config.toml
d_model = 384
n_head = 3
head_dim = 128
norm_eps = 1e-05
positions = "rope"
tie_embeddings = true
init = "orth"
init_std_qkv = 0.0337
init_std_down = 0.0483
lr_head = 0.0107
grad_clip = 0.5
decay_shape = "linear"
seq_len = 512
doc_mask = false
dataset = "wikipedia_en"
Each number is 500 + 50 x the weight over its row's rms, rounded and kept within 0 to 999. Layers, rows and columns count from 0. Numbers have three digits each. The size before them is the row's rms in percent of the matrix's.

# layer 10 attention value, 128x384, rms 0.0338, rows 70-127, columns 0-191
097:431556474551530511439524469443467539434477450455560436510578504424397528487463463465527514488466439544458470593454502414531533473471499525534455543593443472515521539406472491592573491416420465579499525512538537564486476502472484431475526524458508509438542586432605562541513499449400481560591556464529386501508544534436547534486557528525495462467490449571532505514444513533504537438525517577528451466604435467477504559525454544478513463464534470531530466503480479458431487434532437521492438515542485518516506530423556435465558423539553469520506517432455590461507335445530523419
101:509521416528591503455553584496528487552589520496487512500575471482486557433536423465494529527473508522481532538532488482520569484416452462539537493436533545515479441462493521490613502569448511485551535515518498485566536454524517513562591506476537528496501485445530434485445459430481420513493435499482478453409478480462481495465561526455443534534590565420503492487550507428551474595432533610567536496518544573433509557522499464490365533516568555395476452522492454474457484525494446486386519534477510427476427523529484473566496463546576454565419494461494429481441453445494363522
102:446400398552473484473482493535560533577591482499506500385519539555472435535526479458495404516537465601476461457488466504548512458541442465511405500491502486541524453438562457439600468496520456468501462480569466408496511498508524464534559547473521398561499466516506542576469494569573498496541411589454522445481492476545450444495452456594491517581486452606385526467429561416500488502477496446440508484497534597500494494454459598519610504416542453527542564526524505532483532480433491517472502413505420445400376537424457460573513442542485495451469444534468547440447534532548535562
094:466462498507471493403521456594413383513501412505470465446542484441432536533433413579501486527432473461562438541491467512535439432444414418571506429476500509519466532510477492544511488548414451604500500452427449491503544409439460506553495515514577514457489590496478495429489544597448396573570509560433465519436492612419563434488408450495546485419504481576479482516516490534429493520538354508463485566541518430567550485454496512464554629526512484472433508543543479474455495516454531507548560504561477446520555488411421497459471473520459541481552509467535419501444507459539478536
104:564527469528497505548526493504397559456555526406482578552544512501551472439473494535486511625484451504457461454446483420515453449435498496482425498440605665571501550573515499479476482472524484549531474511575564563426536535481546520495435456563518533451469472501571407503535532530541598531510447466515567573438533445513625467466504481489578407468552430394528500462525566475508405530472472470529471509489485469499502543523583426502497537465592475541567583543523426565595486576492545520451670481556521524547413475459511533483460596513435524519473551539348482523444483468591396416
094:492457452403481449588472506436561437451449358467459496531566450539462503499560501407460558602413464534446517471525527576532507578500483466490562420542476564513528559620499415539546500495514600566583477577526475514582501538428534436585572456478550488469510511428443516486530478599501472484514589557505492516540516437482585465496551460489559441506544487463396424554490587561538538553454486579521459456477469505490632447510559472517487426442531532545439484423407467566507475451509532494472600500426535530487556484562420358526490485400577506539473497552519502518453607444515488456
100:553497501373475513457488484543538442475457507504545506442422458458501642553515451552543513469524535471589525488471503518505506398484493470409464548454559545503493519437485540437496490377487456533549515531501530551513366398420467477425476469487579511468455499558570493504490495448559454594432492508583515465493478449517466483549393632511429456480474504533515503533472429493589573493446483511484514472445550502491534512558585528559605483549567430591484545555581478594495446603487475494412592549555659422518471509563464500434534472517540438522496454519485550473476487535502501529
096:469552497484457470560537468440592460494521431559574592511534489426494528470568558492560468566537546528411554531519503532577452550579379493441593431496600539565515418574514570438537411549399454457443566598486577486406530521561496456448535507381532447487470484509497458502482464487490535569467446453536502486538538438518464461564548492518514462478447528512423416399538458503471551633565459503524551440546448458412491514530453476542466511496448545431521552505465490420535504459440492517504561465474532548480457496620511498436533440470434568488511543500524533565495453496575533503
093:444491514576486548575504419407442515550415487485534413447658483514515479444389532420478527457441485507477553512552457515450470488513482485381432472593618454422470406446543570559528539514494436524481433513493511554459509506432531585507535502443505456575513556525498513456433488497426539521477491497429380574533516453535508596532555521560481523478568547537565449567489433485423475387449554463513453501519528461451536495471532513519510486485481517464435643554558537501387486573498477516430466534410526412568387412431426504491554535449471570473524450559529500456519505475505485467
103:487455439462484381494510485465592474455477476508524453492518506456560492560545489490568430441521563576494549607479471536487397413554488515556500418500527502504482486452525482496476480552562518501518506493499434377640450438523465481481543413525591482610471529506582540457551511502461564534524494542633560463475459464456498512580490456509435601460461564575520396503507457515448503445433455462542553556451557506429562533460548561481448447470558539495522615455493526348475505472472516455390542638457468493526521450525500560576412500508432398524483561565559489465427466454503506486
102:491545610505582453577588559499465531483541465515417487510513483555432612442436560496488472507442453521452553497413478505583548399530485512495480529524473474540394417591402512464587461471464566576537434536497560484505519415443467429481557501527446514520387545524534516415448491528519565498512428478409526574459572534538464537511628486491435483515511490496477536562561577460545511602452457576467528585504445434505484521505482397410341455518426559556535446472450465542512452532439395518481495492493494529510536498515525466484454448471483604472470536590457466477609475441466443501
100:501471534509495442466545454568491546489411507468572472487508533460447369525473656592424496380512490423508561461531451508486492418509487506542473502451557508446487503506466583437564539477477459542531539527434438539463503505481449522549494542480580494451545539502470510531416597434569460489528431539438468515500477489548574450462426490508503557451460492569497552447483477505402464456494459472533546519507498533420506498514465579453461560462457483457532491520535447481464393504523437529561478417501557651486501472463489535557457426438501481402406437509493511420536516494522553430
095:413556545571449416411520484518426529588419506517545545521542484399566510468500479549402336532495457458465507482461517456529450449444580554569409486535530481536433446437520419471405510467490520502552441486484498532483386525472527486544420538535476496416511469529554628596467512535500535461435481447511581603524563492584414475497516429514385470504433439507416574400457466576518502513544502453544482541450581479524404512510532469444543531453430456510465501496402444512475492454532459486508609536435535541550510450603516525491502500477568574446506615534525458440522499449441514508
095:555432580535518570442449412471552586492493526456523401491479492521442542524448559465437510468517541459525509420482490506441564426506502515445490415523510522420442613461418601526552466581576540548542576541513504506538532522536473379508454453578527479472408551492524430552331405537507540431418455489516493509469546527566555441471492505591513493479515407547570416548536678458501420572516512514540481504460517536522471484409489531588576481481442472484541565476571512447524429517515566498534524497520575567655512519558515472492521533429540552581498460519535582428485488521553477581
101:567507579500515442506435554394455533527572488470484476504554521450423595626512513511548522470538546541415484527485412428547476568471553516517552437413403467499500446390519485533461450513507513567488546516533555539448472562519511469521494495510513539521541471408479511480510492506496424444455540570550489448503459428510476547521520491584578463460517539474526533431536464440538490530511474476523409448531493544446441535492573474451552496526476480525459444479472464522510573563532538504531398444532505468468498609461674569475566486466475564510557524382512558482561443471468534425
112:580504540522471512522458560532499536513465534559555552491456499540465429496537381541517565388472501490550573577566489489469517526503519587539521550521565474409495453531548485534629548502479549452478467499446467573551501428557438525537492543494464449433509536465440492426529462475446498494491546437489485514488529588462477418568476473506486600424505485491487428526465543516472453430502539538515555480561385507491453499508594442507462464420497595396389421489437538402451501527463580477533540513436512505407481443482579503547535565510494413486432555468525442566467421533564485473
104:543427479518437475542521555520541446560550496452471486551449548521535494443549458570507418555526535519481454463454464496432523501514535428448523455492445456655417545467547506529458525545539559498551429522549422529449563492474539530477441454508438522414570513453443470542514436499486479450524458547563539489510499446588502502549423493482556455462560462510449540477480542495527477484479441447560491472546505457508503461488401481468442464415483479577486593519590517547418552469419539474390565411427500555587549512538516448590538550433453443491401448555491549499429521498436606511
100:576498496381458529382477515496418473465523513508427565418575396452556496468471475491565563463474568472474490540496449445521497597480529451529525533504380420488510504440519503492457498477443542467542511472496458573493468568451394470509363490497501492409463498489566465482567421489526407538556499456470464471589491484500484538567521506498538548532545519500452476505455499528527436487445504519442488510496535472466449463488505577517398549614480551489431586536558464415543571487575475586488475446512458533548498539526513603463479451548504554532540439521575398509470602560576512521
097:547500501524524498443459500548388388493480482630463511487586491523526573461543543480553541503455538448427538552498595503489559556463481521418575518462519552469490409475478441495422452506485543435519500613494487411481547419523386509491583463472551506477544523511546547521485466460498564423422609546436490516467466644464486514498483531494490596490497551512503446498416546401484562475443562575569428474549499531515443551509558488614516473502495521426453477438634507520484531576476488529534541593441546500480472477472543448538516549430494637505438501447559552449495487501459523494
107:426432450543492454518528466475533534466522556586523595518505511433454435443523507415441569502548429486452572479498490555514470422557532473516420486538510603525487396474561493476544501515539535485584544471503541504472422459496434591510514488518546501472488523560447461527461491546520548494541473519488457442439557539486411507609352561670519532489456536486593536576559525531462563512583476496436544522477431493535458424547614474514542442586516541475531458427564461526421474492534637567479525515445506538425505436548519531526498464458507507523580490518479545513445507523554495483
106:425353502523566446452556491537524513530525510523550537564547454489488470554541491553456528556574526501532494439478521491485506391498542417491542573453564368479442448549542435465463462540599526543486523489531401480577541448518545494506453390527541508482494479555459507524541485502480520555460512552485489510551520436450453554378447427468593517494513503490582448527495580498559581530456497488526518536475540459585562510580485560533530532499518465495467519449503600458622587489545526529544461462445475532455433482499484488565566534556544497437489548547476526576528543541521512522
099:419549516504586479544480479529453563481504556484456508427477557558471552591549449562484469430455472549584385534544464461413512537544472512443463531419418434560559446503587526469427496604546471552443432573463544466543567482453521489547496484433533503526518480454512473460594399386500480443419511442421516441502453507528461589565598466612485571537505508551466544453464468448484476555505394420452454516515546464505484553504481464470520454484534544465474478510512437558509488553524430512582546523487495452514490535522412528463485461498409447459507505487532582400538543600533435576
108:553482548461537574523411476447437613577489605507529435565439527511563538445532500489546509443548473498551434574516531462505502520500535570499486419496524521497517442497470494620524485426545425591513505522548523508519461397557471562494472441508587556429373429404566486533496465390436508524501520551399440493452519508491454446442468500538521523524415531483494453491553566407420534444644497537470554546580616491446589449635403483466553536474464518616471451512481478518502450479530455470428464572486543399450489572506534471496496457483493555566488499494432575511476436523428482423
098:473435519529485563526574551378455452552444530602502562535346518472503533457564565462542582566546548468534485471503491495504535396568531526482507573478538552533418458493429416474483507621571486529474476557494432483504523554411570451535493442458489465460617527513533473470532570440516488450549460502396466484535405493552466490410500527465487477596526481526549527463454491538449485507440421503470476486478424487397546571557466460469510566525415446545518509458495552558435495429502426522454493469462608569545503442589555508536595530435467446509469400471494518512493574537422549481
099:496471446511497457541415553490475495446486463440538477408476507540405493478529632473536513446514542508533404559469512496454556524429492450574451443565440534449519505531547461579423500491435544503463573534541457547519421503538415586519523561559412556477456536479485425512456493534499491465496527470551532652467405515450481473574455466503489468496358532443436388492505477465558527586525496532528502581498442529506498507435464478492458517452551511577588505504535496476542561543521469454523448583481613479561431546508500479602537458436560505503504489533487572562476489455456555477
095:530506482489486510455523484455504522409421500585429450484578486514440517477503526427444525480515471467504538474435458484470530513544491562506527469445494465470395477496501482526514475511442529599486546485514455577504618477495472481476610528621385441537477514527560520447532488458495535508562605475505425527425520404501487583500480575515453464520490493469563614558535473610473612577447425564465569514572500473510519553591635566550492409474430543460473426441451449445531502512542567502484482475495528550400477485514545499490421595437431482513450452477421487403609506547473512435
103:527550470542596476501496446507568528518472543500467565586452485517505494545490407500500439504435500552424366449517534579484500524445468435511582444452461543524531545490489467529498443489506453517464495563388573556413436489434440511474572446511489493355467522454361544446500497423461484561607515383512488445525476499554453473453525456506483402596453480440515538527466474440549431436607566530518483493512525455447448411422544484605493585549527526446628463454520470502554455439478541499448492476500505484480511565543493522480531570512598519489549500535447480503445519497413523513
090:565577484576465543483539471380462402488453540586555480508540557486447574472500533519481533466503534509551445408563408448513510596554498534494480507459544524529497520583490472501440439478473593526518456504475483553456533451507500397531454454574529486484474547452471465449541480499452518551507514457525499489486475445382395446489439462373528604528540514534534522508520549462466468534529483496455477565474572504449432489563487411439525450443714496406504479574463489448491450562503382473424499493556373470480524505535459557454537542498464535514600519505459469470553408550424540464
095:468483583489497515553529545522450450470439587527427570525490504488534487449476412502475493489527557518437528446487452480537581459460464480365409476469663472472521522356399542499502502501542488464573520482478504488602560492482482489463447470509466384473462461547426545583452504516502560481464459484451509483596499437436442514425472480335484456419490510539534546536462520590435530495528558457474502486423528627433528521542557447548473515502536462471393591535449522478517485499560517426449540477454456514481482487510483471488592491530518543538469549451568577521495545485391485460
101:436512550548556533500474493531454530540476486487534441467564507507497561487493498457430503429471565500522486564497529476551569533509554467380559508523449532464542427485492533546469424608536609462529519622421587407605523518542551481399524426500499339511567492491523492494476508412460521455506444455505522407511455563503422460495423462552542463533455607431503491489539419561513516557498504534555474516458404448533472568459535528479542485428443496441521545463602449565620529456441526533475531461588551576417554455512417449496548538425370468467584435509429483402479575534428472500
098:547460565534537454491493585499546336430531539519463465470566458439460423438543503482527473453476571464517648585604513429481504605498524517475540488502457406565448510454513506531638548370578450521447506560477413545521538450534412532527494501462473390440535542476531473584520482421516509460496425512432597490446534515540512510475471492526491519467366462421502602475481491527546555415502498587440499588499543474477487493451447558483398485437566500404512508479436518412487495501608564536415550555462518404448454493444438517545491476487474554506449553479495476529583534461520456504
104:493508477395449596493497512426452544526464506512511523514414533517545505545543418587443446564515446564488514497450454414467513571569498517516521487494469444494502464548462482566543520417501494460456438568501414506521588448512579455374427477472524459448468476541456515490471463567538447603565605418606569541382515489520473488500497535503496571489559494504458499571582504438448435454488458496596472475516532481532512504442497442485457559492509480471351506523473486537509480588505444546500482540465430586545525425471459490557566516553447499474422523532495502488453488392576551462
099:415545543551431477511598526498539539433571491528453524537510521465402429533468467518475565436403370435451438607487521419541516512412455528406558444498564507542522550510421554455571551441552482501440490466464488420430495511542551554565511466434504513524530454501466502468509514551446513502532439542548419518509520504448569511474514464517485502480609528498578545558543497479449522520456604442505534545460506571448523407548509491475449510508496580449552522444451492403450576504427418483573590577439500505494475577424442441479446622442530508460477540500494485526507518509542531548
099:579599475456477487503526549480549394493535487521535531444580465545476502435568443546444560513548538434511505498428495520530506460442523441479628491534481390448438523423511546474564477441445524478499501459582573517465512507484463508489513497575490533459509442417553554530572382527478408546583521511539470500407482565518444501495505562483442401490426585522455486440468441426418457422423484560433501484560542470458516476566553482534507426531473500413516431351631479436531466509474470529429530477558543565456509475568557389561490454495520461477569466529468543545555486433435541498
102:503540523416478393493507494574509635466436485424475458504536514526511421487404483482480539497495447499555473560528449439444487492472578540516490440627463530530623523461445512551439573476477549456565451523538493419507473433488536418498317505563546517435503511511461573452519514488538498449486479505454460430497431534536458446453558495511482380476553461585473442473475424391545576518520455544489461442574526487512510527452408449426549487486534504477492488510427435482556467535532464488516530501428541449594518533630514554528449533486480513530474500473531569587440463517463533440
096:501501543568610485470491469488471485473399552539423466421479483416482519433517574606491514505454504444420475481458432538407482497526415548470380525491504485476502552546425538427444450470513488534434455465496514456494562548574489444404532539479470504515510623530493572628466549590507565444510488556529499475405498482544515454577455548477480534481542418446499528525509499607501528437519500577451429537429422488533482501489501538514610556510511455507535467541436567448477608451528501439564485452416506504444547450477548480553593473464568395408416487536514689486462518487458467542
097:508450476421491473473505421462592479451502508511463449450530465512502490516594455423529464511429490492442487626426456473427415518447553460514402600500560445534489552474524537444480538588461459507558446468487560470573348542560584504553465463507501486445380430520491452534570491486466523480436532511418488552545493579465431527506429435534530481531524493485573490552512457590581526513604557558506563447490441515495504499463513590474505566457498485490492513536511508435518484461503509503535528474491532493517558626442519517474469506503599527534504548505489402561475590502474576557
105:524501440499524520506480493510552513520524462475517537534522433410534494446469550497487512561408545457485549515446463548439450549590449430538418409464470479526535457637532546477577517576478524537477475533444425528522598505519522472557395467541444577548476428536464527478367433568526434534480487511461475508558508490574569525467505500529463450536441553477519481540465474477508562602586453419564416479526480441464587481463448552478480510509405396487470376504539536547516504396517522432626526419495505578546450471447522539519592540568491449485562488518511482575495482566482501548
099:502515489511578499501498558456533474491519492521505438536535439494569506488497485450513585424657540565414513469517401486457500522454407532572473544473525562566527463503470528582448507450521606422481485497498586533520490510521485549543439565552527639486493526451573550428478530514476435498541470519560511531483467428388485547462588425605430574406535569530465507478463527433530504465522522455571457524477475469447516541482525423561496452566477525543503541537470603537507539527499464441514551536460529483492464556553464487482612461430501497502422567509594427363431486566587471485
099:538478483432571498458479466552467576485573519453506443466482507479365470408576506545440551479535558468410501547475601519503558424539470450435514529589497461587458521479501462478459463485621492458540457520554471508499588562489560476431450419501493463566467436447455433510456484555553443492507507496518577477543443347451556519513500425542550552472476558529599430530468459469442577528510478432394524532511353582501436475505440525404502483450457516525489571585559551510518562590602459624493519461468487611537505488471460457491573485474589564539530475542550470486499521522524481573
098:579408450572507552565449476471476425622417524425441524536522461509501515528445502532572572427438499481552492528523592454538438466442501582596505531546503466594626511468501550540436472385452389545469532436451555509497467532574569505486434505541457583542455491566497427511365482467492541513488517473613470515406538522563462614546466504528429477550443489491397450516382564489477584510501449548503520560469440488495530491490503499544473525444505519558511496485469560482424522453557546438554522534465526583465425483513450603450526629526385586469529505513526587500428503486577541422
102:564434430507575451446439415464547519502535477470550467510498498443457477471518488568519538520501498533556480496511477550631548599467437528446512542578541587511492541461524520505539497508540521522542430582506525426576502532521489561404500395484465487477479552562664467496599451492476454486551523424564507450440402518517495480489482487427534483494483395559481537599541528489575444598526479545560515507572496411402571547470632427466526536499525550547509469553465579536640488475495449521451446543453520514532438477506535517463523531559482499597553578322430575415490389486415504506
098:451449497531483563496541441541481472526580500456540456502587517449462515468468530518546484495447419553460554455430476503477616511493511518540565513471540512542505568421511454573431530469465491587564443535482525567396464490527587540501478474526494387534545521600561524500542547513581543596526535530539537567515521422439467582532538581512510514528535492504409416457499457599485565401517434547434448461491412387466603373519555500555555601479455454444564601471538515482468506492429536493590523563516463438549537484455336536545510523501571488474535477463553517391471513470533461421
100:532513479596480514501490436515508441386560473419542511444494446492507456501499506487438507453537588510457591535502544465577447587505571449503412517475576569495442469496439530424573441560541600534441566442439537487452491444520467492525496487531464499531504519432502417532505491430543463473469476458506524410495468559549501509569366605534429483510455450453530589609586577492446473480472494507549402495432404391515454430432492521498414483490563443513470555534463462559460570529500551561582444445404482512543522456444610573506492479556487476545424558422452513548408484554547487508
096:441585461547460546541572572469482495483485521464418415540494504522568430511474424520595467406481444604490621502496472468524602477487484525433502535553526565542498505489386458487501388585480459462532508531491533491497450497501401449578455610554567530479481495456497499520582491483488493588519519495510391461580490497543531455492474522495534472525506532428523522497481570573507489532523464478581456614511535522479655458435452481413489447488441481529395510497465525475465481469463446504492524486539411397494409451446559441497506622550467460491462469514521514548492585492511531511
102:522541439476466476531504514548422560490503492539500504447560491460477514497459579528497549451615482483570495419537537485467463488545533507459441413454506538391544544448462662542543503447535502502568499399548560541468475433402461464555521541545496584505489521411485515479507518513415433586455562516460559511506517460553375517459474521435519477462477481430491522623535502537528560536548515510519555518443568451484480443507603543477511536550545543473528510502418480480450448567579539412487535516547553464533446546524463470526528536448486369517444494504451554435548419394525433519
109:408523481444551517439502484540496473618496513543456511566442502513426582444577474523536511593464467514468476539563535498543512531491427531465571564511521546524499510450432438503604508485489407484541519478505449434469448497512504466541524470474481454431460448570554416559486496399461453402445475494499568465481575498518573462498484462525556471478474474466517476526419453490583481567461518528557466567492426455516489568486489444566459486540543506524446545582496584417467503552515511494524439504517465527426444494458530557519533494343504458437534400530520427610545479530564519511
091:479479512424596447512526526446601459463493552482448464472534505505558586530502534599488492471478483588431527473526524498507472566473485435418450418427553405461446509542547495501507455539446550550475510494549500506508491563480481501536615544530580470504471516388542497563534493382593488533534406405483488465555486578450515608541499566479526554492496374508435427532507476457434502551580411521471492580542511530417562498530492431575477459484494512546504453433525528529422529500497550511464454486419598529425497456543383462515526525504522529608466386391474512468476494530480519335
096:542563442543528500473521533549548429589441448470555379467549347471471516501587435450557499424533524465452504525603493568578567524434471499492559513439508452462459525543494579589466518488426550483553462503592471470528603473490452532590490428483441573522523526590419458521492543413504504510558511529594454533537484574588493416437515559437519586444577480464431491524502464372521482538440442525527516491531522456482402529567453534561574448477421592537463471525486500459490514445448502584549490478462556530494479474484540557496470528480524488440395558418561471581509473393502526516
098:562495488500557417411551602449477501558459451513472464524519431509450530464420521462468515460496478464388471526455501587507514533520405523461534473513495458497533508533582485570480476455525482456512487521590506539497442533519407465542477514457440515578477488458524461443443497454560468567576454408455384566478469402511512497465514510483525540495540535501396473551533531522508472551509563431484453456493481512495463464528417519548465506537520475397530503534610506546521368425506454523501480505538492604542489419558492516611540564566449522347543531525584496568535394494450524460
093:423458414529416492582520518529489572566514520514542410481425599502461533499494583545495499540587565520486503593470575538497514532531433497492554527456437464484478588477526504422453457366505542492478431471438499565577584560530488481516438440568474476526454526448454510535514500535552512502540469492401434526531521508509464490491526482496508557435443514657527600429499414519566374505521436374439512530512507427574526506616547495478527499464451527510407454548517501484550539515428541486536471459524471585458500563434483472498424506514377500447499500416441431483515475533483539541
101:508567548428423541541508479496541453554542526457558507508516479465427528495382495548554473478556484512471482456459487430577543407494523532530520466539457518551409481498512633467447435461519478445522574530502435442483536615556536583523526507549534560436580566436462587506523522442584497526479514480480608510620473540559696573459605470479448561473523556618540500499577513483586533606478483477492524511486514568624514446524436532491488463517527515486425584494420505513565494522516543397528554449547546564517412512556610434610436494584490540486554520578507476529566491390506494618
098:461452442531518524511498514446533505464496400566488458533507553555519434502454486538548511520505513587437456483470586533497501548556502459484438496505511504507585462503453515558442470507458409616467521437523480561488524510550519511572583431500477650504446481561534524547373562527548552550629566465504529444483590493556442569453481472411473562561542531461484524484555481483504590483572570529512543442515532490441534501445496436544538525423507443496452521425572456522389483504518511533409474489457505459472507480555473508444465529483484585472532592537563548473403532530420486448
104:516513582443504498497474444567480485478464454537574434526485570434502524599542628552419471530485463471472533511434468504450494484606545471349461424478508513527452512542543540486553431486553434480587526565500598462502554604596510420472540428479501472444496462535571531593536474538534573450598429491549478484534525542428580486449512462583491499527457394409549566505486559527544526523470550465454483512498462495424571431538516593420375501479454486505455514488476456478605506466505516523556459452539503490471430545554478497566544457569469500523494542377404546603439422533468592525
109:444502514545436392472518582431553498509502506562550568515530504515613420452541489488500496490577472548525550506548467550493513461444431564476555555459463444505514476471366553491587507471531620575466429511531503525522481411460583454527465539498567419530453501559539556554477541506512458471513505422479456507568486452511544479397513464512555474623517435486423446450533530526488469483447495422464534529480554534524605507470528573512534492451504450414462409553546499354494382574500487422489542423515479526560465502402509530556517407428527454468493519487602482537482445554482525424
093:515541527530456533470540565680505470585446505451475496521544526510462555484573543510519444507553468401466529476472543566523425495446507502456458401446555472515612563498450504550469491442514529486445470529536592549532520503441493526471575544426521509468562529452535454542434522441425490504521453530481598592553546434555494562562541482561436492503429474484584545500530500519491492509570469575392399529538596555572520511589411547490465461519523464471450587441424448487543496445557451526512549584638463564493467435467490462499479473450467617519490546555574412476492451510501565519
104:481448515565452462457384520510460497517566500613588516515544457560569486513538471553371418408486494462441516560540461526489406486426539545467587484515440459489505509508541486469500515485418535493567474454550446516593452474461433532663522482491446462535490561549472560468468506458507478557518498440595454421551452619459553533511513540523455485526471464487530556503488463472443440530487530447570475583469545629498508493445532474588500519513534549502458442448487441469421544543567524504464484539447394509507511550553491524467446523408529584532452488555559524479496613474440493362
101:499529455497438520599481519565489448506450529526497532425517446586500518623533516467478552441491462530520517523399597460516622516471497450449459548569524476531513574562545534671507515532582433557480498541503428560500468565415505533530525472484548545457449579512485574542510573491494461542425480550498533543585485454549469431494490510422601495519544485529579451479594544485382470538478517452510484503596450570537489483476498462517589566555596578534497542488575495500523516433577473458504402487543512494496429470462619525520528506478503509438484476532556628553523471482441529502